{
  "head_dim": 64,
  "norm_place": "pre",
  "attn_scale": 0.125,
  "bias": "none",
  "optimizer": "soap_variant",
  "learning_rate": 0.00256,
  "beta2": 0.95,
  "weight_decay": 0.084,
  "schedule": "wsd"
}
Each number is 128 + 24 x the weight over its row's rms, rounded and kept within 0 to 255. Layers, rows and columns count from 0. Numbers have three digits each. The size before them is the row's rms in percent of the matrix's.

# layer 6 attention output (transposed), 768x768, rms 0.0876, rows 705-754, columns 704-767
096:141116159160115102165149102134133085139155127125145090146123129148115125135109122119150095108126141111135127116167147165119119111111111177111175143131182117160139101093145120109104108169141128
105:099132167133153118129138111159141096118139123127110137133091097127083093131100120149145104133172120179107120159122135130140149121132106147107117058139152115116127141159128137174168116101136124
099:127111148166140102136128132112090109124145123132150120125107087119117129123160124146144118095144109160153154137144139113128143143146117126105163164137142112094152103123159124122138142116130145
096:150124081107141127156120111112093151139099145117124109184126134103091134099123174141159107134166092156135137139125143148146112122082108129140122094154133168144131109111099077129115136094099124
097:111137122079103118094134105155166177099101137115130113157136109129081118120115157135143123164123127111142129160144167112147128202136101103104139146107146127138189133119159089150080149109114126
100:113114121103123076114153141163148091113104116101120142117138146130101138124119145117100137104089155081164128131134079131122092131120124111108137137124122131163152164094108124108151152152111147
100:134166141140130111175118134128147076155103097100128119091112147149147151154110131099114151166134112119112133101134129127141113073147091138154076127127132126159126122113171113169144104130111162
103:167076111148138099147124139165126127102077154154147112112130151107145130162137129149121130113144138114140118114113126082162144117129118143156161128139138152155158079087108111139147105159093091
100:139110132165140098142130117122108127142166168097138113133131092131149148128138099119136144133134129130166144103132137154128115077146069136137146106123179125158129197132178131124114114135117114
099:103116142103100114124173114130115105138148134181111140141089102149129134106139125135176091090113159148165159136121133132105131163104127148090126136144139122104134172141103170135081105176123094
099:153124082141148136105136113083126140096139122097173143173116130098156119125137155135129131115145164134121120121133124077117118119153135121104149150137132123130145077156183144127119111127122104
097:145077107121078141093150113162116078146155156117117140142068143162123135117153152149107127114119121092073138122129140096134137097118115108138146100137088108130162158133103133100130072141112120
096:151122149087125174155155102160085102155150124110136098111100137118111116146092132139122075148108098154107121150102137122097126078092126110158112164171121131146121128180132146046125131143099121
092:124087112173133107105149103134113154142181118176111131142087155163079084140170158078129101126170124119111191146125123167111140145097133114097143135131112109101170115133116139135169098120112148
112:083105141068111083134145159143115172133158127120103104126100172162134149127090132148091123112101194104113166111099105100114071124150150126128149159113129144155112122134113139129081097163127134
092:130077122137120129123134111080101136106080183138132153146142091160123125070128130116137138087135142123129138101165097162158102148153178125090140145146114159082090144121144116102116124146098118
098:131109110119151091165136097147142175118106138160101135119133178140124144167136138098142104140111176088112151101132118130151112112108142133160117123109147132131082108105151120116151180116122151
098:126153150115112115112096133122097153140106104140151135094079117095118116133143153156137120111115128149089139116131114115119114098130098145120104126113147116167156175153153158117112111115148095
097:131109126061120146162109119106182067118097111127089136112131147145106124119117105106158091131118107128128126112112099110177131111099076122103137119162186125078151092142124119124155132148139156
092:145133148135165098119135139093131140159128176159137120090107115124150162163183128143130132159139115133100155135130091134119121081110152110127089101143140121151150147151157143113096155145160165
101:135168125125157130162126115148084110192140113146096140125146121105105070089097095141131115089147130144087114157111130139140107134104148133132141123155123132081173120164107145141124111127090129
095:116114138099138137130105096111160110175035138127153142078144132171123167136085148122084137139139118144145152140130144088135112163119174157135146087108154106125152134108126141096102103133106172
098:128074094151124113162100129164135085117183113121152150106098163118139137092087120135099172080098126176102088139127097157108082094115110107125129133152137148108130123138131127136135078122125134
097:144075102128122123102156087105169123104095105164179160150118136150107124152124093126117094131121156085165121138158042142126152148122095127141151104105118098148137128162138131099138167136118136
094:129146126129141144148105109141148111131093133094079107139133158128154143103090122122145122151151136142089156157135172112127112113111116115134147129143140118157135096158124141121114079112115095
100:112135117145176093155130137140122128113171094125139107156141136138171075123112100108115122144114163173110126090112145152144132132130126135124143147140137151122155108162136138138117093150146097
094:134151127187118127071117144122103097141136113111121119167126158150147114140122104141136087171134096149133128135127129156085137130139125122121133142140100137178107089124100127169116140097146101
094:180118077128112130130141128168138117121121178156129108146156125142117145165131105119157151118119134123189115119107197122098145110109129107161108111075137110192100182142140115079110114100183107
096:122104088164101100145149142090101165118039149129132130157128110119144111151113135102140117123106126081146092137161153091156123164104116143144165119171122131133131142133115076152144140144143176
096:107096129119110090159143107145129084140131113162085101143124118159181122116125132097108114128135105078145105133180111168154109095096129132101115129118117125153129120081104114122174137101155147
103:134091149158130110148145126113125108195175163093093125158134115122150146131109120120115123148138102127147123149147068125123136151153121083119096131155106153148126180120141149132078165140161072
096:101183127114147096182099097132115129125176167094097084107125101111103102118147136140147118123142158149142085177154121170155128131118095128139060114071129126089136071121105153142130167145143160
096:125157112105109128158132143131098142139144088150114101143099113116143137169124135122133129148118136128142124145133102155133127154125158135111148150168152118146144155127137106132116139156141140
102:162121192134140171130153118096147102136157089120116122141118095158156141116158135102107128090130127162147110165152109145123134127142124182138107117150109146143156139150165153132116144108120133
105:106133140131126092124134111165167129108119109138137108134150144131107140144106118140113124100081131197136120108138098091146199163079118138124120071108140126134120186127115181172149144102141157
092:151131156115153084139173154161148115121100157114121113164094148133118146159072144132099151144161137129127150089096153113073118111095131164094143092145155114086156119145125120157131076135119130
097:109165189146136139138139177130101109169131118110115102125147177111107150139137110163118162140083135148150120105115130126117119084124101124127137142158139106140150137128106120143116100114153097
098:112160166111053160114144152113142142100083132133109121092130146099141113087131104158100118147099147119185145149133170108137162104119093139159128151132160114141115115120110144080159171164148120
093:141127115114087077132080161140139125117112137075099133152157143081170134114108145115133136131099098153183119168132154150110103097156151131125123111141141122103136120126078103114124142141143158
096:096099074109148121084113134155139101138106147113115176115125149100071089048149173101175130159120105095153095151165118100134171158112136133140147163114116110125109123131083122111150117113141111
093:092126125151122136107132092121087149153135167143147128103108123121148102114143121122104137120150121120119147156121108101136140140098122135147181130181157122157097132169160139127133095090099140
092:129141101119114099161091115120127129161131145139168091114144114153125124149097127159136136133115115116130131123138107161130125102093113122096106158090101134177125175138113176132123133089123145
096:137132122149145086131141121126119081136162063120128117171108144115133123153136136169160142136128157140111125147142152138145141161154127127154129108179088093145176149093115109104108087148148126
093:098105090115098176130129091139117148163127136123157109125143160143118113130130172102076135147125107123120167119117133189110114117133174139148148096114122120109151151164100132164092150111152143
096:162078157125120110151142197170154107113087130131139119133102145114146141131137130134124158131124154150143162063137147103143113131111148147124155095118151117118133116128096110103097125139114124
098:130096086134112069128116100082184156112152134120124133128117181132086137129144112087141144120133153097135143083109127132128192125103128134145126156105127118151102136124133166090154127123141097
091:113095125169156146109103086145128140142153122137137132093074155084155161184109167087167109126102116119084115117091125105142088154126133128094165147129122132131134144159088132102102126148108099
095:105120087168151111144157157091127121091143142129141146141107143154133172156190138103153119126088115140145123164120150120112118137112139117116167077157118108154104068128137103112109155171101158
096:151162128141083111119112137121115119123130101114149144129133099144114113138158110082095136129136144116102144125128162161125126138150152157109126118131086113118112154131122078156124135125106097
096:111128145076127140148124149151088110133151146118102142097144156119144089139108158160135114118141090152149114132116161097131150153105150091126106170176127110116167098146112104172130097151125131
# layer 6 attention value, 768x768, rms 0.0951, rows 706-755, columns 704-767
103:126171134144104125091108156108128132108108125096149110132164145136112169138069127130160162133142180164160102129122111127108153102107120127092120159137120124085115123115128181153133118145125101
106:135122127138123146154145117112136172127123158152152120090123175111134137123136127142158146077120104128144148123129136152127168116145132110095162108143152118115151107140121162110125108178162153
093:151112123098094123104129086105099117131171141121082103154171092121112170090105117137168110186129163121119135140128117129146132091117154134169154126158140136113139116120169151085129140102093144
101:120100123139111165089152135146164113150126120144144091109103117136129124176146142107131143145120111157158131119108141117175108110131120119119103135104149137127136125172146121127130099153104081
100:115143143129143151146125156150103113142126162119123170124146142103115114146088078142145132084145071151149145090137140135133117166121074133130128102092103122154124160096135075135101142144092132
104:164084177119106101117179140133128103146077143117141134109099132176112101120138115110116128154115118143090177130129132137134140100135124129158112134117116114103146110120099123189142124141102094
102:126112130116141104109158108108188117106117123144115153111111126077162127158120142166118084167130122096144163079175128146152124097114076118153143117153115129114134128126125078145141098139090089
096:168115142153117129147117145154080097144105169148154138066103140142119137155134150147167128117156147139168089117040118155160122119122108183142166115104131154138093134088134117143093151117131113
099:117151152153182126130152093160130143090132119137116125155114130130118105123119086153119163132109093128158180122135122097109129113089109082105122132132102113128135138151111139071170088123190162
104:130122113106129152121127113109145133102104118126176131160137120120152142109160143127186129136126118114120129150121113088139123123167097124106122138147163128144125148149118118121117117093142131
096:179111103160139128134151101123173135130158131101111144125159143154162132110147115141146114145123142103151129100132159134173125120124093124148149112132159095142129169172148107161144119122113143
098:151156180096083147145095133096139106118117117088112105130134119124126115149079114095085135138171155143131109110144124149092119146083130140161154118131100145118132146061161171130161162129118128
091:101126096127106114134142122124166171103188131152159140100159137129118082108144160119116156135142102136156137091130167140094114143119119154131149106186116183135138152123070105151142179123162135
116:126146133153110104184139127132135164123116160162099136112134149134165091125126063146073123094117131050160184107166118136159082157137098101119156133115163120126128134101116108084130130151149126
092:113107117105123089145144170128147132124167140167083092099129106102174157106120124126148101166135109115147150116153140121100108155164138109127141167149135155103099179171128106148125092132147133
100:120124122117129102177154136125141128121127150092114167141092117110152154123136150112171110093134132098163121108138071134142121133105136099118131102115126163116117132136121108113136143133097109
098:153143145112164148120170167100133123159126134118169115148099108157134160139132160134127093090118123128133182140166133156156084144132124141127131130132124094166132106094142132091130108147062148
100:120166147144127130119103124125146150097145133121122118092146134103125121154101143090149164061114120138125111166107108122094161144125129095149139173114144116112135115120115158165160116186102155
094:153130113112149074130123160108101100104108142130138137140121175143099117128126091135163130117169129107103090120157115117113129144081087133118134110122156116148127108085183128156171164130187156
103:152160137165108123129105126097099132145158114166100103111161166138127087085165131135122152113169151132128114158139127132112122107119116091138154109135146165114115153152117142128141156152115117
093:125143131141093152127105137107145145092125130120136089089113129126152106134123141099085112071150100118114134109096136122106124110106125113121171142104114101115145108140126147118107086109129099
094:145116117139172116126127120115162143125125098153099138092081129135138110123111092078127106134123141127094095158128115136143127129111151119121138107092109155113130142126122115158138103122112167
098:154121142112117132133154179106135091127152132093128075152108131137144106131121090134130096117102144132126079135132107094124111118125130102141096117099132136104156123133120127166151134153116144
093:104130159104079157160144139141146147082142096155175117092112144179120153148143139098128159102093109129127164143142102095132176120142126147074147125123129123169105139113148122113133115150143153
101:088172091095127137147147071127129163114114076136125128169110114123146098133141115139111142139140148129148166111100148145145134118158121118124130134138113150123135127125132122070104064074154095
098:102103136129123130147133112154102121146137098149158132139161153148103134136143163126104145195125124144122149143117130136092145089139139160185130094094106102135138129150115099125141111132116132
094:135108138143158136125103168160163122141151089125156170087147186093102154108087124138125108119149118120108139112132098136145100134129122134143126150137098079164085120126131127117126131125141155
102:129105114140115108142135208113132126168148149127124196150119120134121149113145124082167117098154087110135080093158116118128089173112140119139169133084114110120112181117158086153105135140145122
099:143122145051142116136162124112156135115172132164101124119144129087125108136091098125139128131146063076133161115154136122131141110113115061086102118116147122118122127131110069133155078137157114
108:145112138132187135149163158078112142140147132148121181152133115104123090150143093095154115110115130132139103162101114157117150207091136116116124156159091113156131150111118133127112128109187124
100:139128143130109097141136138129118111073131123139127118108140130111097138126115096111131130114137158151076132168132085157119152126090108166132168100146168161098144114127063105113191182127088148
096:133118149147126142138119191126118131098133163097153157117159144074137096147141124123132132136154156143140162113155115157116141112112118141172136139146123129161155139141122103150149131146126133
106:099152147137124165109102131106126111110143097143189123174104122107116130114143154145142125141131103157103106108114107143105135123110157154145111100166136142099141123133137125146131120102084122
102:087161104154167121176097112121112135138121106102143102130151077107132128103148099144183156104154118172134095106159144102085158138120130123144143153119137137120134148133149148097113117153133119
096:113085138157117104167120152132168082111141146109101122138133141094133128151151114145158170140134146109135135106154144186138128113138068105097140093153143117155137134114133113109145083148120125
103:128128158127175153159122152129143131113130098135114114125102160155139161153139153146095114087113140121133150150128092096124136145114146169106135112114141068124116102129123127106124124133121091
096:115115150139148150137101173148119115111102106159142106126133142147156130139192119119091145131107148128152163144153149142177124127094108132134128111141170121139127050106117130053132115127134139
092:134118094157140134137141110146124099123134127139074119118152120155151151114128154102121112138119097113144109158146147143139118188116198091148131152110110144122107110102110136086137167114117179
101:094109128103123118139108128159172101096169079109146126147093157132108150143143123145111174126106126115163151107149129106105127129151136169115107138140125106101130173183098120138148123147120118
097:109121125135066144141091129096088184162104148137146122133130142177102145140150145106101126154117133146136128117156115118118153118110121142142141165109128101102126147142122169174135158112169148
091:155108116122106124079112079142155114122131143163109144155108149115088115097138116158129090130135142124111078062152144124128110136092161142151127114125124131104113147118115117170161112151131111
100:119102146120153153114157125132140098134149108132103108134084098119119092152105137168129127124091158126165135164118148100109130133148128110165094124135112109141129103120084135166098093125085134
094:089125112101140122141096105147105153144125135151132104104132151154118100131105170110144108098085152141146119082114108106116092130133132115101125134154143113137135105081152134143128159136143125
096:124084148151104157106157139155158088103109132105135153121104134107171161131097137147136150159140153151169180125125133123118097141171120137154128090115165122136129136114122087081094153174064170
100:127135138109131163143127120148156126149135122129128115112146157112116159157095110190153146118095108094160158156161150122133144143103128125100127132140116124164105145155114107132115140106122134
088:104160129099109073141128152152093144124114105181125123139120179117159134112118165162111139121114139119156129128166133144140124121151084133098163137123071127164143167091104112133132114109144108
096:093101110118143137132173133162127106115112144099100112178125099119156147093133120133130161150139115111104132153167096138102121161130108082091106125135164127100077087128122111121131131096135117
097:113187111098115103139149123138118093126122126087113132123154110128149142138118134155105141160178166166094122089112125089120079103148174156136145149079132158094135140095168100177104145141099141
092:144111141128127118120165133153134153122098130139128166119127120067122128147150148124109137133122092119149124164156123172145140157119129100133129113153134109121151131100143122133118145113132104
096:154140103098104113119081091160126105147136134099109137132192088120097169133113086152123132173139157116120124059164122130134131144120124105109117147121166112090092136125150083135093124125157093